{
  "n_layer": 9,
  "d_model": 128,
  "n_head": 2,
  "n_kv_head": 2,
  "head_dim": 64,
  "d_mlp": 384,
  "vocab_size": 660,
  "activation": "squared_relu",
  "norm": "rmsnorm",
  "norm_place": "pre",
  "norm_eps": 1e-06,
  "positions": "rope",
  "rope_base": 1020.0,
  "rope_fraction": 0.5,
  "qk_norm": true,
  "attn_scale": 0.217,
  "bias": "all",
  "tie_embeddings": false,
  "parallel_block": false,
  "extras": ["some layers without positions", "local attention windows", "gated attention", "value embeddings", "hashed n-gram embeddings", "a smear gate", "an embedding shortcut", "capped logits"],
  "init": "uniform",
  "init_std_qkv": 0.0596,
  "init_std_o": 0.0596,
  "init_std_up": 0.0596,
  "init_std_down": 0.0,
  "optimizer": "muon",
  "lr": 0.00725,
  "lr_mult_down": 0.7,
  "beta1": 0.95,
  "lr_head": 0.00552,
  "warmup_steps": 21,
  "schedule": "wsd",
  "decay_fraction": 1.0,
  "decay_shape": "linear",
  "final_lr_fraction": 0.1,
  "batch_tokens": [8192, 16384, 32768],
  "seq_len": 1024,
  "doc_mask": true,
  "train_tokens": 143900000,
  "steps": 7783,
  "dataset": "wikipedia_en"
}
Each number is 50 + 10 x the weight over the matrix's rms, rounded and kept within 0 to 99. Layers, rows and columns count from 0.

# layer 6 MLP up, 384x128, rms 0.175, rows 331-343, columns 0-127
50 28 66 45 62 57 56 37 61 51 40 62 42 46 42 35 47 47 62 64 44 43 58 49 47 53 52 54 65 67 55 44 52 48 49 70 59 46 42 51 46 35 38 49 55 33 40 42 58 59 50 34 47 66 67 59 49 54 53 37 59 52 47 42 46 42 37 37 52 52 41 45 49 39 56 38 27 64 32 44 52 56 44 47 53 45 54 61 58 59 39 54 54 52 60 39 33 41 65 38 57 36 61 42 42 57 36 22 42 35 51 37 58 43 44 60 54 55 41 46 48 42 67 60 40 44 40 41
57 36 53 47 43 46 55 41 48 49 46 46 53 46 59 64 44 55 41 39 47 54 69 60 42 50 45 43 47 54 54 59 48 50 61 57 38 66 46 44 54 50 65 45 42 61 47 52 50 49 44 52 50 62 54 44 54 47 41 41 53 60 44 46 51 60 50 43 45 57 47 61 44 47 59 57 51 60 43 50 66 44 57 43 46 54 49 45 40 59 56 33 40 50 36 53 43 49 47 52 50 56 57 43 60 48 42 54 47 55 45 50 54 30 68 52 33 61 64 45 39 46 36 58 53 42 69 53
44 54 43 31 43 61 74 64 48 52 30 66 60 63 71 39 47 28 42 53 39 34 24 45 43 61 60 43 42 51 64 69 31 62 57 42 29 61 50 42 45 51 31 22 59 49 58 56 67 62 67 61 43 56 39 66 32 39 70 50 28 48 49 42 29 53 38 57 49 63 52 48 41 45 50 62 45 47 45 50 47 58 54 61 33 50 60 47 34 42 36 35 64 57 49 86 47 40 54 41 55 48 58 36 41 43 51 51 79 67 38 37 54 42 39 42 52 50 32 45 50 37 44 45 52 51 43 39
53 56 27 22 40 51 65 61 39 39 46 52 44 50 29 57 50 43 46 61 48 62 50 39 65 60 55 45 37 47 54 45 43 57 50 59 45 46 42 30 61 42 54 55 61 63 52 43 54 46 54 47 43 41 39 41 67 55 58 60 56 32 52 53 53 48 40 47 35 44 56 47 55 56 54 49 59 55 38 46 58 52 43 49 38 43 49 45 57 56 53 66 49 61 44 54 33 34 48 43 43 42 39 58 43 38 56 33 28 47 57 38 71 55 47 51 41 42 38 61 49 42 54 38 53 44 47 57
38 56 37 41 44 46 57 45 46 36 56 42 55 30 81 64 51 43 59 48 41 59 53 74 41 59 52 49 34 70 65 69 57 21 50 51 53 39 53 39 54 41 50 56 52 56 38 66 63 22 50 50 61 53 31 40 73 38 49 46 65 61 56 37 45 47 47 44 57 51 59 44 62 40 57 71 49 59 45 63 51 59 31 77 44 51 49 37 53 40 31 22 38 59 58 61 61 66 51 25 50 49 67 42 41 39 31 37 55 49 40 42 44 47 58 54 56 41 62 57 41 67 48 49 60 51 64 54
59 45 41 59 56 58 50 62 48 46 49 29 65 48 50 46 56 61 59 52 48 40 41 54 54 55 50 54 39 42 52 39 32 41 49 49 52 46 37 42 51 56 58 58 31 53 48 47 64 61 57 29 49 49 57 42 46 47 49 64 55 44 41 50 55 34 56 39 48 47 64 54 63 51 57 52 66 48 65 51 48 53 48 54 52 59 49 39 34 40 38 57 50 47 45 38 39 40 55 52 44 59 71 48 57 70 49 27 23 54 60 43 54 45 55 51 42 60 49 44 56 46 49 58 43 54 53 53
23 42 44 53 53 70 52 60 46 53 40 56 42 58 51 62 45 55 57 46 47 63 51 44 54 57 62 59 51 40 51 49 36 58 66 41 38 54 40 40 60 59 60 41 64 33 48 42 51 44 35 51 60 68 49 57 51 49 23 59 42 56 61 37 36 55 55 49 46 49 45 58 55 46 38 41 43 44 50 40 60 46 42 50 53 71 67 44 39 38 72 66 36 54 65 55 40 48 56 61 40 59 54 44 57 49 44 46 41 51 49 37 38 61 45 61 52 52 43 58 54 35 61 54 43 51 38 27
49 56 50 45 60 53 41 52 58 51 53 46 47 63 40 51 42 55 60 56 48 49 49 48 41 41 54 37 52 51 41 50 62 57 43 50 55 43 63 47 65 42 52 49 39 53 34 53 62 50 45 56 56 40 49 53 67 34 52 56 60 67 44 55 46 57 46 50 59 53 46 42 39 52 37 48 35 38 51 62 55 61 24 52 41 53 53 48 65 53 42 52 46 47 61 54 40 44 47 34 42 44 49 55 58 49 73 44 58 46 62 33 62 56 63 43 48 35 50 57 52 35 50 42 38 53 46 68
70 52 61 45 56 51 50 51 31 29 45 53 50 38 79 45 27 43 37 59 39 54 37 50 34 53 56 71 55 69 59 59 27 49 36 46 38 34 46 54 52 61 52 59 51 47 38 56 62 58 53 60 62 48 39 64 66 56 56 37 39 49 37 42 33 53 58 23 68 54 71 45 51 40 50 65 52 32 39 88 40 64 48 42 28 46 60 71 40 34 57 52 45 51 62 28 55 45 69 34 73 55 51 65 52 55 59 40 60 64 53 48 39 51 50 48 50 48 51 34 48 74 45 46 48 22 46 64
41 47 41 57 49 42 51 53 56 53 39 53 61 50 58 45 47 50 46 52 50 46 39 46 54 65 37 42 46 82 29 53 66 41 45 59 43 46 28 48 62 56 51 36 41 50 56 58 52 50 36 64 60 44 62 62 64 46 48 48 61 41 54 55 53 63 36 59 49 56 52 42 47 57 28 57 34 60 61 47 52 50 46 51 46 51 52 65 52 61 47 51 48 40 41 64 52 51 51 33 53 48 46 58 27 53 48 60 27 33 41 64 36 49 40 48 61 38 43 44 43 53 46 38 64 53 42 57
41 51 49 60 46 59 62 61 46 38 49 70 51 61 47 46 39 40 37 44 55 44 45 49 69 59 48 40 53 49 47 52 33 56 57 42 52 40 36 28 51 47 46 47 58 58 47 67 61 53 62 56 48 36 43 46 39 56 49 39 54 56 41 71 50 58 31 57 58 47 55 52 52 38 45 59 43 74 55 43 45 49 49 61 37 57 42 74 46 38 61 51 43 56 63 55 61 39 64 53 32 32 60 84 54 68 44 57 44 47 63 46 43 49 60 60 54 61 53 54 64 60 48 33 30 38 45 67
59 48 52 52 48 50 45 64 46 60 64 55 47 47 48 16 46 66 59 43 50 63 61 55 64 60 66 49 42 57 58 49 42 64 47 44 54 46 38 45 62 32 40 37 47 57 43 52 73 55 49 83 41 53 62 57 66 68 61 51 64 55 28 50 44 34 40 63 51 69 47 39 48 35 46 65 64 60 50 45 77 44 57 54 45 46 50 43 27 36 45 54 44 46 48 60 56 46 28 52 43 53 47 49 51 53 51 58 36 58 57 38 46 47 71 41 54 55 50 41 42 52 50 30 39 70 54 51
51 56 70 54 61 61 51 68 59 32 46 84 41 42 51 38 46 32 61 53 28 37 49 44 45 42 62 46 57 40 45 47 45 76 68 64 36 46 43 37 43 51 62 46 50 51 59 56 68 59 59 54 45 43 60 46 40 32 67 55 46 63 53 50 37 46 52 44 66 43 50 42 53 34 45 39 67 49 65 57 46 54 62 57 61 65 56 68 46 45 46 54 53 46 55 55 53 43 37 55 76 66 60 63 37 65 73 24 56 47 37 54 39 53 64 50 58 36 51 59 31 66 47 31 45 45 49 48
# layer 6 MLP down (transposed), 384x128, rms 0.0393, rows 331-343, columns 0-127
46 72 44 37 53 59 43 60 45 42 52 53 42 59 49 31 53 49 76 50 48 64 49 53 52 62 83 42 43 41 43 44 62 46 61 51 58 34 56 53 44 46 60 46 50 22 62 56 53 68 47 52 46 55 47 38 21 41 36 46 53 29 58 45 55 38 61 45 34 66 35 77 63 32 63 40 36 58 33 62 52 45 56 41 37 52 45 59 49 69 51 67 47 47 55 52 49 52 48 45 46 39 40 31 58 58 38 50 53 41 48 47 53 42 46 43 45 38 56 44 51 48 36 39 62 41 45 56
54 38 53 70 31 61 37 53 45 41 43 46 38 39 54 53 50 36 44 55 48 49 54 36 55 54 45 57 52 64 42 52 62 50 35 52 44 59 57 59 46 55 35 56 57 40 36 38 38 44 42 49 44 47 55 56 47 49 39 61 56 56 56 48 47 62 55 64 38 50 54 53 50 51 56 71 63 62 53 53 48 57 49 43 52 46 53 64 60 59 45 53 46 49 55 56 54 33 60 53 60 50 63 58 42 45 46 48 36 61 39 57 35 46 42 54 58 53 61 45 46 47 33 48 62 39 52 49
41 43 30 75 47 52 58 42 30 56 62 50 56 59 55 41 49 56 51 55 36 53 51 34 60 40 52 46 40 58 56 21 53 58 51 49 61 52 47 59 37 29 40 59 52 69 64 52 43 69 53 44 43 56 48 48 38 50 69 39 47 52 51 51 42 37 32 59 52 74 64 55 48 62 42 52 41 76 50 67 43 39 57 41 44 48 60 40 65 48 72 39 50 54 52 50 43 54 54 50 61 41 34 67 71 51 53 34 41 56 34 54 57 48 35 67 61 51 53 37 75 48 56 33 62 42 61 21
57 50 56 68 62 50 54 56 49 65 57 65 53 67 60 59 55 47 49 64 58 52 54 51 57 55 36 53 42 40 58 40 48 59 55 55 54 51 61 64 31 55 68 55 64 60 54 63 48 54 45 53 55 52 53 53 44 72 50 46 65 43 53 49 66 36 46 43 53 58 42 42 53 44 63 46 44 63 46 34 39 63 51 50 58 50 70 45 74 42 45 53 62 39 51 26 56 37 56 63 51 55 49 51 33 42 59 64 38 44 50 37 47 36 47 55 57 48 64 49 52 39 42 49 66 40 43 55
53 48 29 62 43 43 63 49 57 61 53 62 54 37 69 44 56 61 48 56 34 67 46 66 35 50 47 38 52 47 54 35 41 38 34 57 49 52 70 41 56 39 66 60 39 38 59 56 49 50 41 61 58 50 49 43 75 54 45 50 42 54 42 55 52 41 42 35 54 58 47 53 50 51 50 62 63 56 41 66 37 55 47 69 74 37 46 59 47 60 42 46 50 52 50 63 51 36 49 59 65 58 44 39 45 36 64 44 46 49 25 52 72 54 58 58 33 43 66 32 66 47 61 49 39 66 54 41
48 69 31 32 31 52 55 56 54 44 54 59 61 36 43 28 51 43 43 45 54 48 50 45 46 55 55 49 47 53 56 58 30 52 50 42 32 49 43 42 62 59 35 43 50 66 49 43 51 64 58 55 52 54 50 47 36 51 75 59 55 58 56 43 45 33 58 40 57 60 66 49 52 46 61 38 55 59 47 45 63 55 47 53 53 40 67 48 48 52 46 55 46 49 46 40 68 55 54 38 54 44 42 54 42 58 44 42 49 61 45 45 38 52 49 43 42 54 47 55 48 60 52 60 44 59 38 48
46 54 51 68 42 33 57 46 37 57 60 56 40 50 40 49 51 47 37 62 44 45 45 42 55 53 54 62 43 56 56 40 49 53 38 47 48 57 63 41 53 42 69 54 50 60 56 56 60 75 36 64 52 43 50 57 58 54 41 53 59 62 39 51 59 59 31 55 49 63 44 62 44 76 62 52 57 49 57 47 46 69 52 51 51 61 44 45 56 66 49 46 58 64 46 52 61 21 61 50 38 59 38 61 41 47 51 23 54 45 53 61 59 64 46 57 34 61 55 41 47 37 61 47 67 57 44 48
44 49 51 31 40 62 70 43 66 55 35 60 42 41 39 46 52 47 46 45 47 42 52 47 51 42 41 74 61 48 45 39 42 61 60 53 63 53 67 45 53 50 61 50 50 56 45 33 49 63 54 51 56 61 42 76 61 40 55 66 48 49 50 67 42 59 49 48 34 56 41 45 49 47 47 55 26 57 48 53 43 46 52 51 41 60 49 49 58 44 48 49 23 41 44 43 36 60 61 45 42 42 56 62 47 68 51 34 34 49 55 37 42 59 41 47 55 47 39 39 57 38 53 52 64 49 54 50
34 39 36 61 54 54 74 61 39 40 61 53 45 41 61 72 49 54 49 40 48 41 31 36 56 43 44 40 43 49 55 38 30 58 58 53 59 60 53 40 41 50 55 60 56 36 57 55 53 59 35 60 37 29 59 59 59 53 53 67 43 49 62 52 45 79 49 76 73 66 36 50 47 38 52 40 54 61 53 54 43 43 45 57 64 69 66 63 39 62 43 54 51 63 55 52 44 18 70 35 35 49 56 65 80 60 34 50 25 52 32 63 47 41 45 63 47 41 48 34 24 42 55 51 43 39 40 45
45 52 51 48 60 46 70 43 32 60 44 59 50 51 55 36 54 40 52 45 55 63 59 45 58 47 57 57 31 61 68 35 40 51 54 60 56 24 54 47 53 57 43 48 62 60 60 61 43 44 51 46 51 52 67 63 49 52 61 48 15 63 67 53 57 56 37 34 52 57 63 46 40 57 52 45 56 63 57 49 64 41 58 57 30 55 59 50 46 49 41 48 67 42 52 54 64 57 57 36 42 59 29 46 59 51 53 52 41 39 50 66 45 54 48 52 52 45 49 53 60 47 60 48 49 42 51 45
70 56 48 29 50 42 52 33 45 58 55 60 43 42 47 39 40 55 62 50 52 50 59 66 46 53 52 55 51 50 62 62 52 71 55 51 44 49 48 46 40 15 35 55 44 35 31 53 42 34 45 60 57 32 53 46 55 54 30 48 70 38 34 51 44 53 49 43 69 63 45 48 67 39 52 46 59 50 62 52 54 69 65 61 50 51 43 45 46 59 38 44 38 45 60 43 53 60 43 61 53 60 52 42 50 34 53 50 42 36 25 24 34 28 41 46 65 61 55 41 45 53 50 43 63 50 51 41
62 60 63 36 59 29 47 61 48 41 51 49 64 57 64 53 63 50 66 64 19 48 60 45 39 45 51 53 56 47 30 47 44 52 68 40 62 39 62 59 45 41 55 47 49 53 44 48 56 48 49 47 46 77 35 50 52 36 42 50 52 50 39 44 70 35 60 52 51 49 57 49 35 48 50 69 48 55 54 62 47 36 44 46 56 55 36 40 52 24 65 50 49 48 48 56 39 31 48 60 53 56 69 38 52 53 46 65 46 39 46 48 34 53 61 40 53 59 36 40 40 59 49 38 48 58 52 55
61 42 52 73 37 68 29 51 59 48 62 56 52 37 45 59 33 69 59 40 37 64 53 51 72 64 57 44 49 39 54 54 46 34 40 34 51 57 54 43 41 47 51 55 51 45 59 37 47 37 47 55 79 56 41 52 57 42 68 43 63 55 45 40 44 41 46 36 58 64 42 31 37 71 49 34 59 79 61 53 31 48 37 45 66 56 59 53 57 47 52 61 43 40 82 34 62 42 44 50 48 37 47 55 46 58 58 39 40 48 38 61 41 63 76 51 32 52 49 52 54 45 58 26 52 52 50 39